Weights of a small transformer language model: 16 layers.
Each number is 128 + 32 x the weight over its row's rms, rounded and kept within 0 to 255. Layers, rows and columns count from 0. The size above them is the row's rms in percent of the matrix's.

# layer 4 MLP up, 1536x256, rms 0.0623, rows 623-676, columns 128-255
size [ 99 115 107  58 110  64  70  96  49 104 109  96  62 107  97 107  59  56 115 115 119  58  99  59 141 120 107  79 109 111  98  61 108 112  92 105  96 101  98  48 110 129 118  52 137  65 124 127 117 115 110 102  59  58]
[[161 122 107 125 168 129  95 149 137 124 108 202  65 101 135 119 164 104 123 159 153  74 128 112  83 137 103 147 157 148 129 165 134 161 133 147  99 168 105 135 141 114  69 150 221 122 102 105 145 142 118  85 127 154 161 154 140  88 163 126 140  67 137 123 125 116 162 167 159  80  87 125 187 159 148 144 134 139 164  98 141 165 178 142 183 170 183 148 123 139 107  95 114 128 134 105  97 128 193 162 107 185 131 142 116 175 173 136 146 137 156 131 166 119 157 155 142 140 110 176 125  85 122 113 126 126 136  80]
 [177 148 137  88 117 179  94 149 157  92  91 110 148 141 160 133 124 103 126  97 180 126  88 115 156 122 115 106 206 158 137 166 138 122 188 157 117  85 137 126 112 151  97 165  80 150 176 159 229  77 162 105 106 127 115 161  79 119 123 109 106 138  83 109 169 152 137  90 143 126  95 186 114 102 142 163 111 155 132 104 127 112  95 130  95 118  87 151 121 144 185 173 106 169 152  23 104  70 183 128 168 141 164 109 172 142 166 125 154 146 147 156 206 136 156 125 126 121 144 115 133  82 129 136 115  99 140  95]
 [ 86 125  66 137 162 202 143 102 145 127 151  94 191 133  89 140 112 116 152  81  65 139 118 131 116 119 125 173 162 180 102  99 127 115 117  89 102 141 128 143  70 125 110 129 134 131 135 129 127 144 129  62  89 120 130  86  60 160 127  86  92 137  97 146 134 147 103  91 164 183  68 179  95 130 167 103  73  93 156 111 106 116  77 106 124 166 161 155 133 163 170 135 119 142 135  93 135  69 137 143 139  86  86 139 102 161  96 178 123 152 170  93 124 160 135  84 109 125 121 143 143 108 175 135 160 122 105 164]
 [ 91  87 119 111 114 144 114 146 144 140  93 142 106 177 133 110  72 147  95 102 102 156 141 130 135 101 115 130 136 163 158 121 128 175 139 114 111 129 143 157  75 135 142 144 114 140 198 125 164 122 133  98 115 104 118 147 136 117 134  66  71 118 176 120 107 135 114 123 152 159 116 222 119 103 152 126 169 132 123 167  72 134 136  94 104 188  63 142 156 111 168 129  74 100 134 101 158 162  52 113 122 104 142 100 132 108 116 127 132 145 164  99  99 142 106 100 194  42 123  97 139  86 186 117 110  87 165 124]
 [153 169  95 109 101 133 115 156 117 131 123 126 121  96 110 126 131 149  43 116 150 138 142 129  74 112  94 171  93 122 116 108 175 166 107 197 109 104  97 198 167 138 150 119 174 127 137 157 156 139  82 116 160 168 185 174 154 118 162 116 102 142 126 125 111 115  88 111 180  80 120 135  73 116 131 141 162 154 188 120  92 104 111 137 130  94  83 168  72 110 120 152 129  86  96 118 118 133 110 168 115 114 131 135 231 123 116 185 145 126 143 103 195  80 154 106 151  83  84  78 157 145 120 165 152 159 171 106]
 [129 150  84 137 117 206 148 116 159 125 152 139 114 139 164  58 121 164 130  92  96 120 157 109  82  83 118 152 122 162 138 106 126 151 106 140 150 136 150 125 103 131 119 140 150 154 171 151 143 106 126 142 137 114 142 145  86  92 130 148  76 125 151 120  79 149 130 163  77 139 112 145 123  82 133 142 123  90 146 190 110  86 103 122 146 134 113  89 109 112 183 104 112 142 141 141 144 114 180 202 122  90 147  97 165 143 174 147 109 124 183 116 136 136  82 150 144  78 148  49 180  94 156 109 109 118 144  91]
 [139 142 149 180 160 153  83 121 186 123 115 134 162 111 114 108 112 187 120  98  78  90 114  90 155  84 128 147 121 165 106 147 119 162 163 194  81 108 143 150 160 100 146 143 168 202 125 169 123 147 120 132 150  94 133 112 144  88 150 146 129 106 100 106  93 120  95 134  83 173 119 127  79  74 233 122 172 119 164 129  92 117 137 112  97 131  69 140 109 132 159 137  87 130 174  66 151 130 122 180 107  88 119 136 175 164 160 129 121  57  96 142 157 154 125 138 128 115 173  81 180  66 150 174 160 149 121 130]
 [ 58 125  74 129  89 115 107 159 143 144  37 164 163  86  93 114  98 160 110  83 157  99 110 113 164  93 155 130 101 127 141 174 100 158 102 114 109 102 115 140 165 133 142 145 108 121 201 106 177 137 149 121 171 100 126 118 155 119 170  83 151 145 114 129 108 135 155  98  97  81  63 116 102 132 126 167 176  55  96  99 135 112 131  26  89 116 134 123  81 180 148 179 123 207 106 117 104 137 149 153 152 119 157 159 240 163 136  95 129 157 180 123 239 120  92 115 137 119  92  73 141 148 127  90 134 107  97 128]
 [132 135 144 104  93 197 132 155 138 107 118 134 134 131 167 109  66 137  90 148  75 127 137 100 140  96  93 155  75 125 184 156 109 133 134 161 134 141 149 138  86 155 138 109 150 135 175 126 191 132 163 104 131 139 208 143 167 109 118  76  96 117 176 102 130 131  92 159 115 190 115 176 170 117 156 136 153  64 166 165  97 111 124  89 171  96 122 119  89 141 148 149 144  93 135 133 167  99 187 217  53 100 154  96  86 149  82 171 130  37 161 117 136  89 172 130 116  75  86 134  76  77 188 133  75 159 137 151]
 [145 174 148 136 161 141 123 149 155 133 145 140 139 132  72 152 175 126  94 126 162  79 152  92 110 127 124 129  86 147 120  66 157 105 136 121 149  74 147 142  86 203 112 122 102 141 117 110  92 125 110 106 101 151 184 115 162 172 168 115 133 103 149 114 107 119 117 199 128  92  48 160 142 123 146 212 120 164 196  56 139  64 123  55 100  88 145 119 150 129 137  85 134  75 160 105 188 161 102 122 142 157 112 133 170 156 114 129 138 140 144 132 109 124 112 124  80 174 110 124  70 122 187 149  46 116 148 120]
 [139 166 132  87  48 122 163 174 178 167 131 129 132  87 121 141 103 130 129 114  89 109  93  45 176 126 144  98 171 172 133  61 103 109 170 139 133 127  71 149 102 122 131 149 187 122 112 106 144 145 127 174 137  98 113 117 147 132 155 125 135  76 143 146 127 125 153 186 135 105  79 133  56 126 121 120 114 148 125 144 134 141  90  94 143 162 132 104 124 149 105 113 127 142 167 167  66 149 165 138  72 110  95 177 150  82 101  98 138  99 151 105 123 115 120 178 131  86 104 134 155 102 179  91 142  88 117 165]
 [ 89 110 113 132 151 180  57 117 110 114 180 139 101 182  65 124  97 199 134  74  71 132 136 115 165 115  99 166  77 178 142 166 106 207 166 133  95 125 132 118 139 146 136 165 186 155 103 194 139 120 120  77 114  95 135 132 171 119  88  89 138 134 164 116 115 172 126 141 143 159 189 193 173 109 190 117 145 101  87 100  83  83 124 143 128 157 149 109 135 111 158 176 124  77 106 134 104 100 134 170 158  97  64 146 176 170 112 160 128  97 124 133 110 158 119 146 115 145 168  87 120  93 127 145 119 118 122  72]
 [150 139 142  87 100 174 107 123  89 105 133 150 126 150  90 163 118 154 117  96  89 123 147 106 113  90 136 106 160 201 108 116 128 192 134 154 105 151 126 134 202 123 144 183 127 146 180  79 159 106 113 138 136 127 137 146  93 116  88  91 137  84 161 105 110 164  89 129  65 109  96  86 118 113 125  85 120  87 143 154 130  75 169  71 117 107  88 122  94 152 130 187 170  83 181  97 150 143 145 132  57  98 187 104 138 155 166 128 106 130 142  90 122 148 165 121 128 152 114  92 115 101 174 136 143 212 145 164]
 [160 118 142  99  84 172 155 117 107 113 114 155 138 122 136 123  91 159 139 116 145  87  82 130 155  80 106 130  77 166 148 155 114 103 104 142  74 143 200 135 181 152 135 153 133 154 146 152 128  38 158 185  80  91 124 184 166 114 126  87 145 141 111 117 106 122 148 132  92 123 167 136  95  91 128 141 135 153  81 106  92 159 135  75 186 145 107  43 103 119 149 131 107  90 157  70 129 161  99 144  71  73 115  91 151 161 142 191  90 129 149  65 155  68 133 164 109  87 130  90 114 117  96 119  79 133 182  92]
 [123 189 100  95  66 155 125 133 155 141 153 170 132 124 132 129  99 113 100 107 175 117 118 152 154 101  70 105 146 126 182 132  89 141 115 157 131 138 135 141 190 148 128 158 108 126 114 113 195  83 123  88  77 170 156 174 107 177 150 141 150 133 173  93 116 128 110 158 154 138 156 155 103  70 162 114 139 129 186  99  49 143 146  92 126  90  81  99  94 143 140 109 127 130 101 107 154  74 191 122 146 159  90  94 160  84 100 163 130 127 114  98 167 125 163 109 102 128 116 121  93 124 129 121 144 152 103 143]
 [137  89  71 142 152 121  68 161 151 171 143 127 151 153  99 106 127 127  61  67  89  85  91  88 154  81 110 111 150 140 119 124 183 210  95 113 175 116  86 195 145  98 150 154 150 157  74  89 119 169 132  86  70 164 146 158 176 194 156 128 115 110 123 133 107 146 142 159 141 113 105 159 110 126 147 133  99 171 171  76  91  89 147 132  71  95 144 116 106  76 123 109  99 182 172 136 101 167 122 137 157 146  95 132  98 128  95  75 125 152 145 113 143 132 168 158 113  71  72 120 118 104 149 131 123 105 157 167]
 [147  81 129 131 170 150 124 123 134 139  93 141  80 101 113  98  96 153 130  98  92 123 116 109 131  75 140 116 113 150  93 131 136 157 136  95 107 140  85 180 113 137  92 181 165 172  93 106 177 122 194 109 143 112 148 165  90 148 113  75 103 103 174 130 165  54 123 172  64 146 118 187 133 135 208 136 145 115 153 106  95  58 113 123  89 141  89  78 111 145 173 171 104  93 144 139 145  97 144 162  77 124 175 116 149 109 158  99 103 117 176 122 160 149 138 202 192 164 119 100 160 108 199 155 139  92 158 152]
 [128 122 137 152 113 147 125 100 163 169 125 121  98 111 142  66 115 143  96 129 136 110 115 143 136 130  72  87  76 129 149 103 118 129 170 189 172 151 131 152 133 110 113 128 149 141 165 157 125 155 162 118  73 144 181 162 118 120  71 107 169  66 157 170 118 112 128 184 119 150 119 116 131  85 186 161 122 112 147 139 104  92 127 156 170 167  97  83 127 134 169 157 101 113 186 138 113 126 134 193 113 107 137 177 102 153 160 101 113  57 148  94 100 152  56 167 108 121  78  88 186 103 195 169 119 149 159  59]
 [ 91 131 131 131 130 132 183  76 117 130 100  77  86 129 154  58 157 183  64 103 130  96 135 125 101 117  69  93 141 129  89 117 133 101 162 153  95 115 136 120 106 168  99 124 104 128 138  99 173  52 134 156 118 113 139 146 138 171 176  57 130 149 172 152 146 145 140 148 109 109 115 165  98 137 153 100  50 115 115  74 103  98  38 107 131  88  89 114 145 148 172 127  96 122 128 136 162 116 163 154  53  65 160  72  98  91 133 183  85 148 169  96 110 122 113 159 185 120 151  91 137  80 151 115 171  60 107 131]
 [166 108  68  98 133 187  88  70 134 178 177 137 136  98  89 143 119 141 120 162 133 111 149 123 136 147 166 158  82 149  96 118 117 121  90 135 156  93 125 135 110 167 151 150  91 143 100 132 121 136 102  69 197 106 144 137  94 188  74 112 124 114 133 119 134 145 127 132 117 189 112 119 170 123 164 161 112 127 134  99 112 104  97 140 130 100 145 166 139 108 153 115  90  85 134  73  51  98 210 123  92 137 164 154 146  89  76 139  65 127 138 101 170 155  96 137 193 137 146 126 111 122 129 121 167 138 126 202]
 [127 106 124 165 131 165 119 117 197 100  92 158 135 157  75 114 136 124  54 102 155  93 118 110 178 123 111 118  86 139 152 120 153 156 123 139 112 135  90 158 196 155 149 146 117 181 105 125 128  83 156  48  78 205 174  88 155 107 134 120 145 152 111 122 100 142 150 108 175 108 144 115 103 106 177 148 145  87 230 157 123 104 162 135 127  88 121 119 117 100  80  93 115 146 139 128  86 208 208 127 117 159  99 178 142 118 107 133 102 137 103 111 102 122 112 152 143 105  73 108 123 141 137 211 117 150 141 135]
 [117  81 121 130 124 119 132 107  96 100 115 119 119 102 118  42 143 167 112 132 131  80  68 101  85  68 146 135  82 210 174 160  96 134 127 152  97  95 171 134 104 130 150 128 136 171 196 129 154  59 139 108 209 139 144 135 101  76 135  92 132 107 114 122 112 141 115 137 137 143 122 162 115  65 159 146 155 128 109 122  26 168  78 123 165 102 122 126 168 100 129 123  73  85 156 102 169 104 159 155 105 115 104 106 144 113 140 110  87  79 171 165 141 132 169 160 166 154 144  88 179  92 124 169 130 134 141 113]
 [ 66 121  69 165 154 129 176 147 127 123 104 138 153  90  74 112 150 200 110  88 145 132 133  86 138 118 118 126 113 125  95 163  92 170 119 152 130 116 126 163 184 150 113 142 152  98  98 111 185 102 138 141 118  22 168 158 161  94 135 142 148 129 145 120 134 129  93  96 137 100 121 157 147 130 114  94 111 105 142 108 108  87 169 182 141  68  99 162  64 119 112 100 134 112 153 127 138 147 110 132 174 194 156 136 136 116  84 155  98  67 136 104 137 132 128 171  95 134  92 129 110 125 146 182 224 111  95  78]
 [104 116 157 144 111 177  96 129 160 117  86 139 120 181 133 100  87 144 123 139 119 155 156 110  83 112  92 146 116 143 137  82 138 126 106 145 106 121 111 153 141 179 127 138 140 162 118 105 158  98 123  77 110 141 173 126 143 158  93  89 119  97 112 102  81  76 103 142  99 142 147 113 131 102 165 155 103  91 140 143  94 168  72  98  69 119  93 139 163 128 147 132 114 166 143 146 129 127 137 177  94  93 137 111 165 153 151 190 116  55 160  93 132 137 129 115 124 110 144 105 173  87 164 179  81 139 100 130]
 [147  98 160 171 144 129 104 107 150  93 124 213 154 162 132 112 142  59 109  83  88 100 172 127 142  81 159 109 189 149 171 113 165 117 140 204 144 149 176 188 111 144 154 132 153 193 126  83 156 118 139 128 137  77 188 101 162  58 144 160 131 109 104 114  74 115 133 200 144 148  84 180 119 109 149 164  88 102 208  98  77 180 131  68 135  93  85 143 172 101 130 144  70 146 138 130 112  88 139 143 116  68 117 153 119 164 147 117 175 110 144 121 142 140 126 146 131 117 144  73 160 121 200 173 124 142 149 134]
 [178  90 143 144 130 145 118 167 122 155 106 118 153  92 138 155 108 137 155 142 104 112 145 137  90  96  43 196 137 160 107 202 111 146 202 181  77 121 148 125 141 144 139 129 133 106 166 185 107  92 101 149 145 100 180 184 156  97 148 170 128 118 152  77 102  94 146 189 104 147 180 119 103 143 154 129  86 135 128 149  97 129 106 128 117  94 139 147 152 143 142 156 123  82  81 110 183 109  81 148 112 142 163 115 191 172 178 161 120  86 139 105 144 140 134 119 134 111 121 105 146  71 130 133  68 104 160  66]
 [ 59 101 115  77  85 127 111 167 107  91  90 123 110 105 152 109  81 140 150  77 104 120  93  88  58 107  81 159 169 126 187 122 128 148 175 127 137 210 172 127 147 163 158 105 149 140 157 133  92 158 154 181  64  83 132 146  91 119 166 144 114  32 153 111  85  91 114 187  95 158 154 155  85 118 152  58 125 143 145 196 107 136 125 150 187 150  77 158 133 134 125 154 129 145 112  89 130  59 111 140 156 106 149 128 144 181 116 129 187 119 141 138 100  70 116 175 166 108 100 139 110 138 147 181 151 132 141 136]
 [107 122  91  98 139 195 133 147  92 139  87 157 124 144  98  95 166 134 101  93 104 109 199  86 130 120 130 136 108 154 100 118 116 123 170 135  95  85 108 169 102 143 130 114 145 181 111 144 132 116 127  96 124 108 139 112 143 108  52  94 113  85 134 130  61  82 104 121  64 159 116 153  98  80 168 153 109 117 128 142 112 130  67 114 145 100  78 111 162 119 182  92 131  69 161  85  83 146 111 162 128 101 143  98 174  53 172 182 147 104 111 126 158 179 120 134 166 132 106 106 125  67 165 136 121 156 160 119]
 [155  98 137 166 110 223 110 118 130 127 139 142 143 146  74 122 121 113 142  60 106 130 145 167 127 117 148 129 143 138 158 113 143 136 165 123  82 116 103  80 182 107  46 136 125 139 104 181  90 129  96  66 127 174 129 171 165  75 181  88 173 146 185 135  73  85 166 155 147 191 178 100 143 108 149  96 144 152 142 128  96 105 147  92  54 183 107 136 149 140 143 134 154 175 149 141 169  87 192 191  96  70  97 172 174 100 133 119  78  96  89 134 106 101 111 152 107  50 155 145 133 133 169  86 114 134  90 133]
 [104  58 102 146  78 229 126 123 218 102 108 162 144 120  51 147 178 119 110 118 106  87 123 139 160 110 108 121 142 153 163 119 130 150 133  82  85 109 128 120  87 184 106 143  84 145 100 103 123 113 187 122 100 138 148 100  89 140 126 104 129 153 110 143 126 125 138 127 123 201 140 130 137 101 135 146 149 128 119 145 106 133  82 109 157 152  71 105 130 140 124 166 155  60 145 117 123 113  97 114 122 133  85 125 150 138 118 136  91 136 131 105 167 136  99 117 128  96 213 101 109 127 168 133  89 152 154 164]
 [163 109 129 137 105 119 130  50 145 171  63 112 146 139 122 118  63 210 145  69 112 160 146 154 107  90  97  82 186 144 144 117 126 128 109 181 107  79  89 137 151 176 142 149 142 147 138 193 172  54 103 124 171 143 169 147  98 117  88  88  89 120 106 178 171  63 134 182  74  89 160 142  81 111 101 148  81 114 141 122 147  94 107  78 157 128 135 122 100 131 207 138 130 171 144  87 157  81 121 150  92 158 153 128 193 157 129 115 119  99 144 190 201 109 127 143 158 137 150  99 166  65 121 113  87  70 120 101]
 [ 83  85  83 132 131 137 136  65 160 151 118 162 115  99 114  89 164 136 131 140 112 162 151 147 127  88 146 123 130 163 145  72 145 122 125 133  84 142  60 160 120 154 136 156 145 147 151 158 131 102  89  95 109 163 142 110 178 106  95  85 103  78 155 147 111 103  86 135  94 151 121 137 142  59 207  96 131 115 124  94  98 108 112  87 142 125 108 203 100  58 151  84  97 142 148 111 173 105 142 175 104 102 144 138 117 142 153 176 164 108 151  85 191 146 104 158 157  76  82  82 129  93 172 148 137 207  99 128]
 [119 116 107  93  69 176 187 121 171 126  99  95  76 147 127  97 117 185 101  93 185 160  88 160 152 119  85 133 168 142 187 162 153  99  93 124  83 131 162 143 103 130 106 142 119 165 195 135 104 129 181 101 167 116 144 115 194 124  83  79 148 125 106 188 120 131 100 155 145 146  97 119 193 125 110 131 143  86  93 139 112 156 146 136 169  94  73 157 107  88 136 152 123 139 113 135 138 138 112 146 108 143 186  57 125 227 134 120 163 117 175 156 142  89  82 150 170 135  92 160 166 130 167 129 157  95 146 111]
 [102 112 147 120 110 100 185 110  79  85 144 176 117  99 180 110 104 138 143  72 116 107  87  83 120 118 151 118 155 144 125 200 154 152 139 118  95 145 131 113 147  80 139 119 135 130 144 140 101  70 127 126 147 149 151 181 161  96 148 111  47 124 118 119 153 121  58 156  66  88 115 129 119 128 157 104 169 125 137 110  90  81  87 148 150 110 102 169  75  89 213 106 104 117 139 128 132 180 146 144  75 155 154 128 179  91 162 166 183  54  93 151  94 136 115 140 110 103 154 154 134  85 158 100 110 157 164 107]
 [103 138 129 168 140 145 205 119 148 142 106 186 139  99 114  74 145 138 122 157 122 151 146 112 110 135 101 124  52 146 148 135  98 155 151 172  95 144 112 141 114 147 158 169 132 133 128  85 200 137 150 131 123 114 159  91 158 158  96 151 131 145 142 119 112 117 115 140 133 161  62 104 176 160 124 194 126  70 200 149 124 134  99 153 164  63 107 109 142  90 122 150 132 103 102 102 199 146 134 123 110 129 116 160 197 191 162 127 115  84 129 101 159 163 156  83 190 169 144  50 101 156 105 209  92 158 155 168]
 [156  87 106  56 155 162 116  78  94 162 124  89 179 140 128 186 126 124 111 104  83 120 116 119 109 132 129 155 123 171 145 149 135  88 118  56  91 142 134  87  92 146 105 128 115  93 160 118 180 100 106 171 100  97 137  97 129 140 114 116 122 116 144 202 113 147 145  77 124 207 187 179 204 149 187 117 106  50 122 131 125 141  78 110  62 152 129  83 167 124 157 165 164 106 113 141 121  99 143 157 176 128 111  96 145 159 121 174 115 102 115 109 130 189 128 166 107 120 173 121  58 129 117 134 133 106 187 106]
 [145 116  92  64 124 152 167 128 163 189  92 115 128 112 164 131 155 176 132 152 129 118 111 110 149 109 134 152 156 142 163 132 151 121 171  51 128  75 161 143 140 157 116 127 113 117 103 163  93  88 151  83 169 146 170 152 154  87 139 126 133 106 160 125 147 147 151 109 123 138  79 105 168 130 157 119 161 145 164  99 102 158 129 159 127 186 139 186  75 104 155 133 145  98 133 170 221 111 112 137  87 132 141 130 115 108 157 130 107 100 118 111 121 162 143 100 132  91 145  84 190 107 141 165 109 141 153 121]
 [125 137 143 135 123 127  47 121 153 162 154 131 160 195  53 113 127 113 137 151 109 115 172  40 148 137 112 174 116 128  94 102  75 104  96 102 137 135 130 182 159 138 139 157 157 231  61 101 118 180  91  75 113 137 151  97 175  79 130 129 125 139 122  67  55 146  79 197 138 114  91 146 120 121 130 168 151  95 147 190  94  99 138 109 105 128 166 163 133  81 128  62 102 116 179 102 136 107 145 142 174 169 170  88 113 143 149 133 158 135 156 145 141 153  83 134 112  96  97 147  93 114 168 165 139 185 144 116]
 [131 142 139 153 115  95  77  90 124 162 164 135 190 138  96 102 139 160 124  82 136 137 103 110 132 129 122 134 100 176 191 105 122 114  96  94 117  51 144  58  87 150 151 134 109 137  84 104 193  92 162  67 143 181 162 121  91 106 160 138 187 145 147 168 139 120 111 140 113 143 144 142 125 136 178 101 176  95 117 108  55 168 105 144 150 153  80 188  48 147 151 118 135  79 158  96 118 170 133 122 155 157  95 108 159 142 103  75  76 171 207 103 120 148  85 121 158 128 137 125 164 126 168 157 113 165 206 141]
 [121 120 113  78  85 168 106 101  97 148  96 177  96 168  72 133 136 151  97  85 138  77 192 105 141  49 139 145 150 201 167 113  97 146 100 124 131 106  56  95 113  82 130 149 132 151 138 147 125 127 105 150 113 140 127 160 169  94  85 101 130  77 135  97  91  84 128 182 115  82 121 114 146  93 167  71 125 110 196 180 119 147 116  94 124 148  78 171 119 110 146  98 106 155 144 131 100 145 125 204 143 120 124 165 122  84 124 120  99 128  94 161 146 138 112 129 106 105 177 112 111  99 177 122 114 179 160 125]
 [151 126 168 150  89 207  79 132 174 149  58 119 114 123 171 116 135 106 124 105 128 140 114 111 166 113 124 124 151 176 156 136 150 114 151 128  91 128 185 156  82 179 115 128 108 130 162 113 132  38 102 140 125  38 116 184 138 148 149  64 124 119  83  60 155 112 120 113 109 189 119 109 108 117 169 166  90  75 106 178  74 110  98  95 113  97 108  88 165 196 139 148 120 143 160  79  77 113 166 152  97  92  83  77 135 134 140 108 128 127 192 133 119 134  87 176 128 111 183  84 110  98 168 113 136 177  75 132]
 [ 82  81  99 149 102 218 112 113 110 119  88 176  78 154  77  65 109  87 147 106 123  55 125  42 126  79 123 103  90 141 127 154 140  99 129 169  44 133 131 125 115 142 180 162 105 146 123 126 118 123 117 140 192 181 147  78 147 148 119 117  84 112 116 162 158  88  82 192 156  92 127 123 125 128 193 138 188 150 135 109 138 125  81  98 111  90  64 145  40 120 125 124  78  94 194  42 141  96 136 163  91 103 118  82 197 150 114 176 155 104 125 135 163  85 100 181 113  89 146 115 139  95 113 125 146 118 216 139]
 [151 188 132 149 120 172 155 153 145  81 106 177 176  99 146 145 168 106 137 135 171  96  88 108 130 125 176 169 101 141  91 111 114 183 169 131 139 126 120 104 127  96 134 182 131 153 140 186 164  85 123 130  84 117 167 138 169 137 144 145 138 130 145  93  79 167 136  66 150 108 157 145 113 103 120 166 129  87 123 109  97 116 145  84 119 170  69 147  85 198 108  95 139 144 104 123 113 167 186 147 126 173  95 119 124 153 177  37 117 125 155  78  93 148 165  98 187 167 112 123 163  71 117 118 155 151 115  59]
 [ 89  99 147 141  92 177 101 130 116 103 128 135 150 149 105 116 149 138 135 144 132 137 124 123  94  96 143 128 113 194 104  62 113 160 111 167 121 127 153 130  93 149 162 185 124 156  87 135 150 113 133  98  84 239 170 170 161  65 134 122 112  74 139 115 126 104 108 126  83 129 119 137 131 117 208 147 171 131 211 204 122 146  99 101 134 143 137 215 101 114 170  96  92  99 205 118 119  80 136 152 178 144 155  80 187 117 103 109 133 102 128 143 178 168 117 159 118 147 127  86 113  96 122 163 150 129 157 115]
 [130 160  99  99 155 142 112 166 118 131  51 145 123 185 178  95  69 138  73 122 152 121 136 129 164  92 110 143  94 170 110 161 151 148 113 144  69 171 123 139 143 124 120 108 123 161 159 162 119  70 147 149 177 115 211 134 124 121 175  90 113 134 151 148 137 103 102 102 122  86 183 103 164 106 167 145  70 107 105 116 113 168 143 131 140  84 150 109  91 132 150 125 124 143 140 124 137 135 164 151  40 140 125 102 146  99 132 163 151 115 152 143 196  70 159 121  90  85 131 136 120  78 165 161 128  87 151  97]
 [155 122 135 164 102 193 140  61 142 144 147 137 117 124 100 102 167 168 108 120 145  96 143 187  96 109 154 160  85 181 160 117  96 187 115  73 138 107 106 129 143 122 142 173 148 153  99 131  77 120 110 102 107 147 177 100 107 100 162 130 107  48 141 107 111  69 134 116 136  86 123 171  75 108 130 128 165 118 165 132  51 128 146  89 167 140  74 167 132 183 140  78 140 102 138  89 138 131 160 194 120 121 155 145 221 127 133 111  94 130 162 154 192 138 148 147 122 161 117 125 109  92 137 215  81 150  98 108]
 [162 156 160 100 142 189  87 154 193  96 166 149 177 178 135 153 161 100 120 127  73 123 118  69 166 121  59 137 157 187 171 117  76 147 166 127  74 117  57 126 108 133 166 111 195 137 100 159 158 130  98 108  80 157 154 163 103 101 143  95 125  88 158 112 152  53  86 148  90 138 139 128 169  74 148 140  94 120 110 103 143 113 134 136  79 104 159 118 138 115 164 106 119 123 136 156 144 126 142 149 184 160 144 181 224 149 160 158 136  82 142 140 168 138 115 144  96 100 136 121 121 121 131 147  83 119 134 205]
 [ 62 131  99 159 122 141 164 118 106 136 122 194 106 102 107 197 139 217 151  94 125 131 109  95 142 141 152 131  57 115 102 108 177 182 216 160 138 168  82 115 134  68 127 116  84  95 103 181 176  59 152 180 114  75  90 162 170 112 114 103 120 168 114  69 120 152 128 123 140 112 120 152 124 116 138 145 140 134 123 117 132 153 150  76 136 109  90 185  98 124 127 136 143  50 128 138 166 185 133 157 112 125 138 152 134 127 116 172 104  49 121 138 147 135 140 109 180 125 101 152 172 101 158 121 161 169 154 122]
 [113 118 142 155  99 127 125  61 165 131  76 115 122 110 150  84 138 162  99 172  84 107 114 119 107  91 141 107 110 131 166 146 111 143 132 158 119 101 154 165 150 141 137 131 159 120  99 128 117 121 140   1 116 131 130  82 133 111  88 157 120 131 197 105  91  78 117 121 142  92  85 145 155 126  80 103 167  38 172 181 129 110  73 146 116  96 133 158 186 119 137  95 108 111 102 146 117 129 110 158 179 163 159 141 148 125 193  68  94 104 147 108  91  78 146  71 137  81  96  70  86  99 120 191 164 108 144  98]
 [143 131 155 130 149 119 159 163 142 145 145 128  72 136 162 157 104 121  57 125 147 152 137 108  59 130 158 150  89 138 191 108 129 164 161  97 122 110 160  88 143 157 102 119 159 174  92 120 137 137 108 195 152 145 189  99 124 109 145 102 140  15 155  97 126 143 137 128 114 133 156 110 142 106 134 119  93 144 174 140  92  94 109 126 126 157  94 169 108 142 119 137 133 110 163 118 181 135 177 157 101 112  86  91 101  93 134 164  99 122 115 136 119 128 154  92 183  99 105 152 124 110 140 168 138 171 142 109]
 [101 168 120 134  96 124 121 103 103 151 120 140 106 125 204 116 102 103  62 134 187 125  71 163 103 120 153 129 133 130 118 141 128 138 100 155  53 124 156 162 102 183 118 107 117 151 187 126 166 111 161 128 212 151 128 127 133  51 166 111 127  48 168 175 136 133 112 159 120 131 120 142 101 120 161 134 100 121  76  77 123 152 112 129 163 108 130 144  87  98 140 113 166 115  91 148  84 117  96 146 160 123 174 115 141 159 106 127 127 106 134 123 117  99 152 120 207 177  83 190  88 127 153 187 171 195 170 153]
 [ 93 178  86 125 129 142 129 152 111 118 112 166 112 156 118 114 109 116 129  96  88 161 123 126 105 127 162 162  80  98  81 163  78 171 139 136 151 112  82 230 128 158 148 136  59 126 128 141 157 139 152  84 111 145 159 170 153 192 117 111 127 137  90 135  98  98  83  83 150 156 118 165 134 144 122 131 173  83 132 188 164 164 124 108 122 118 130 138  91 112 161  78 150  94 122 123 130 117 199 139 127 180 116 136  81  96 178  80 112 107 133 130 168 142  97 133 201  95 126 119 169 100 139 197 119 162 137 143]
 [135 130 144 107 110 175 104 126 134 133 113 162  62 169  84  85  93 148  99  84 109 188 114 143 115  79 142 157  85 120 130 121 111 105 110 133 118  91 165 137  95 128 111 199  93 207 109 132 144 148  96 105 144 110 205 142 151 114 131  57 123 131 139 117  60 120 171 128 121 137 133 147 131  88  99 123 127 178 133 123 145 170 170  88 139 115  98 161 109 150 132 133  99 110 159 116 154 129 143 219 167 150 154 174 132 135 103 151 134  55 211 150 141 160 116 114 149  37 119  83 102 109 168 197 156 138 137 164]
 [106 111 162  76 167 178 127  94 165 161 129 140 122 157 134 104  64 137 115 130 150 140 148 155 149  79 130 120 128 232 186  79 119 163 130  67 147 116 153 152 125 164 117 193 119 130 123 147 143  76 106 168 123 100 131 153 103 141 124  80 121 155 155 103  82 164 147 137  62 155 123 119 133  73 136 151 114  97 178 138 145 137 138  92 152 127 130 109 114 117 183 189 137  81 146  71 109  98 144 211 143 132  83 164 140 116 133 152 131 110 158  93 131 135 148 181 166 114 110 126 144  72 165 145 113 182 174 134]]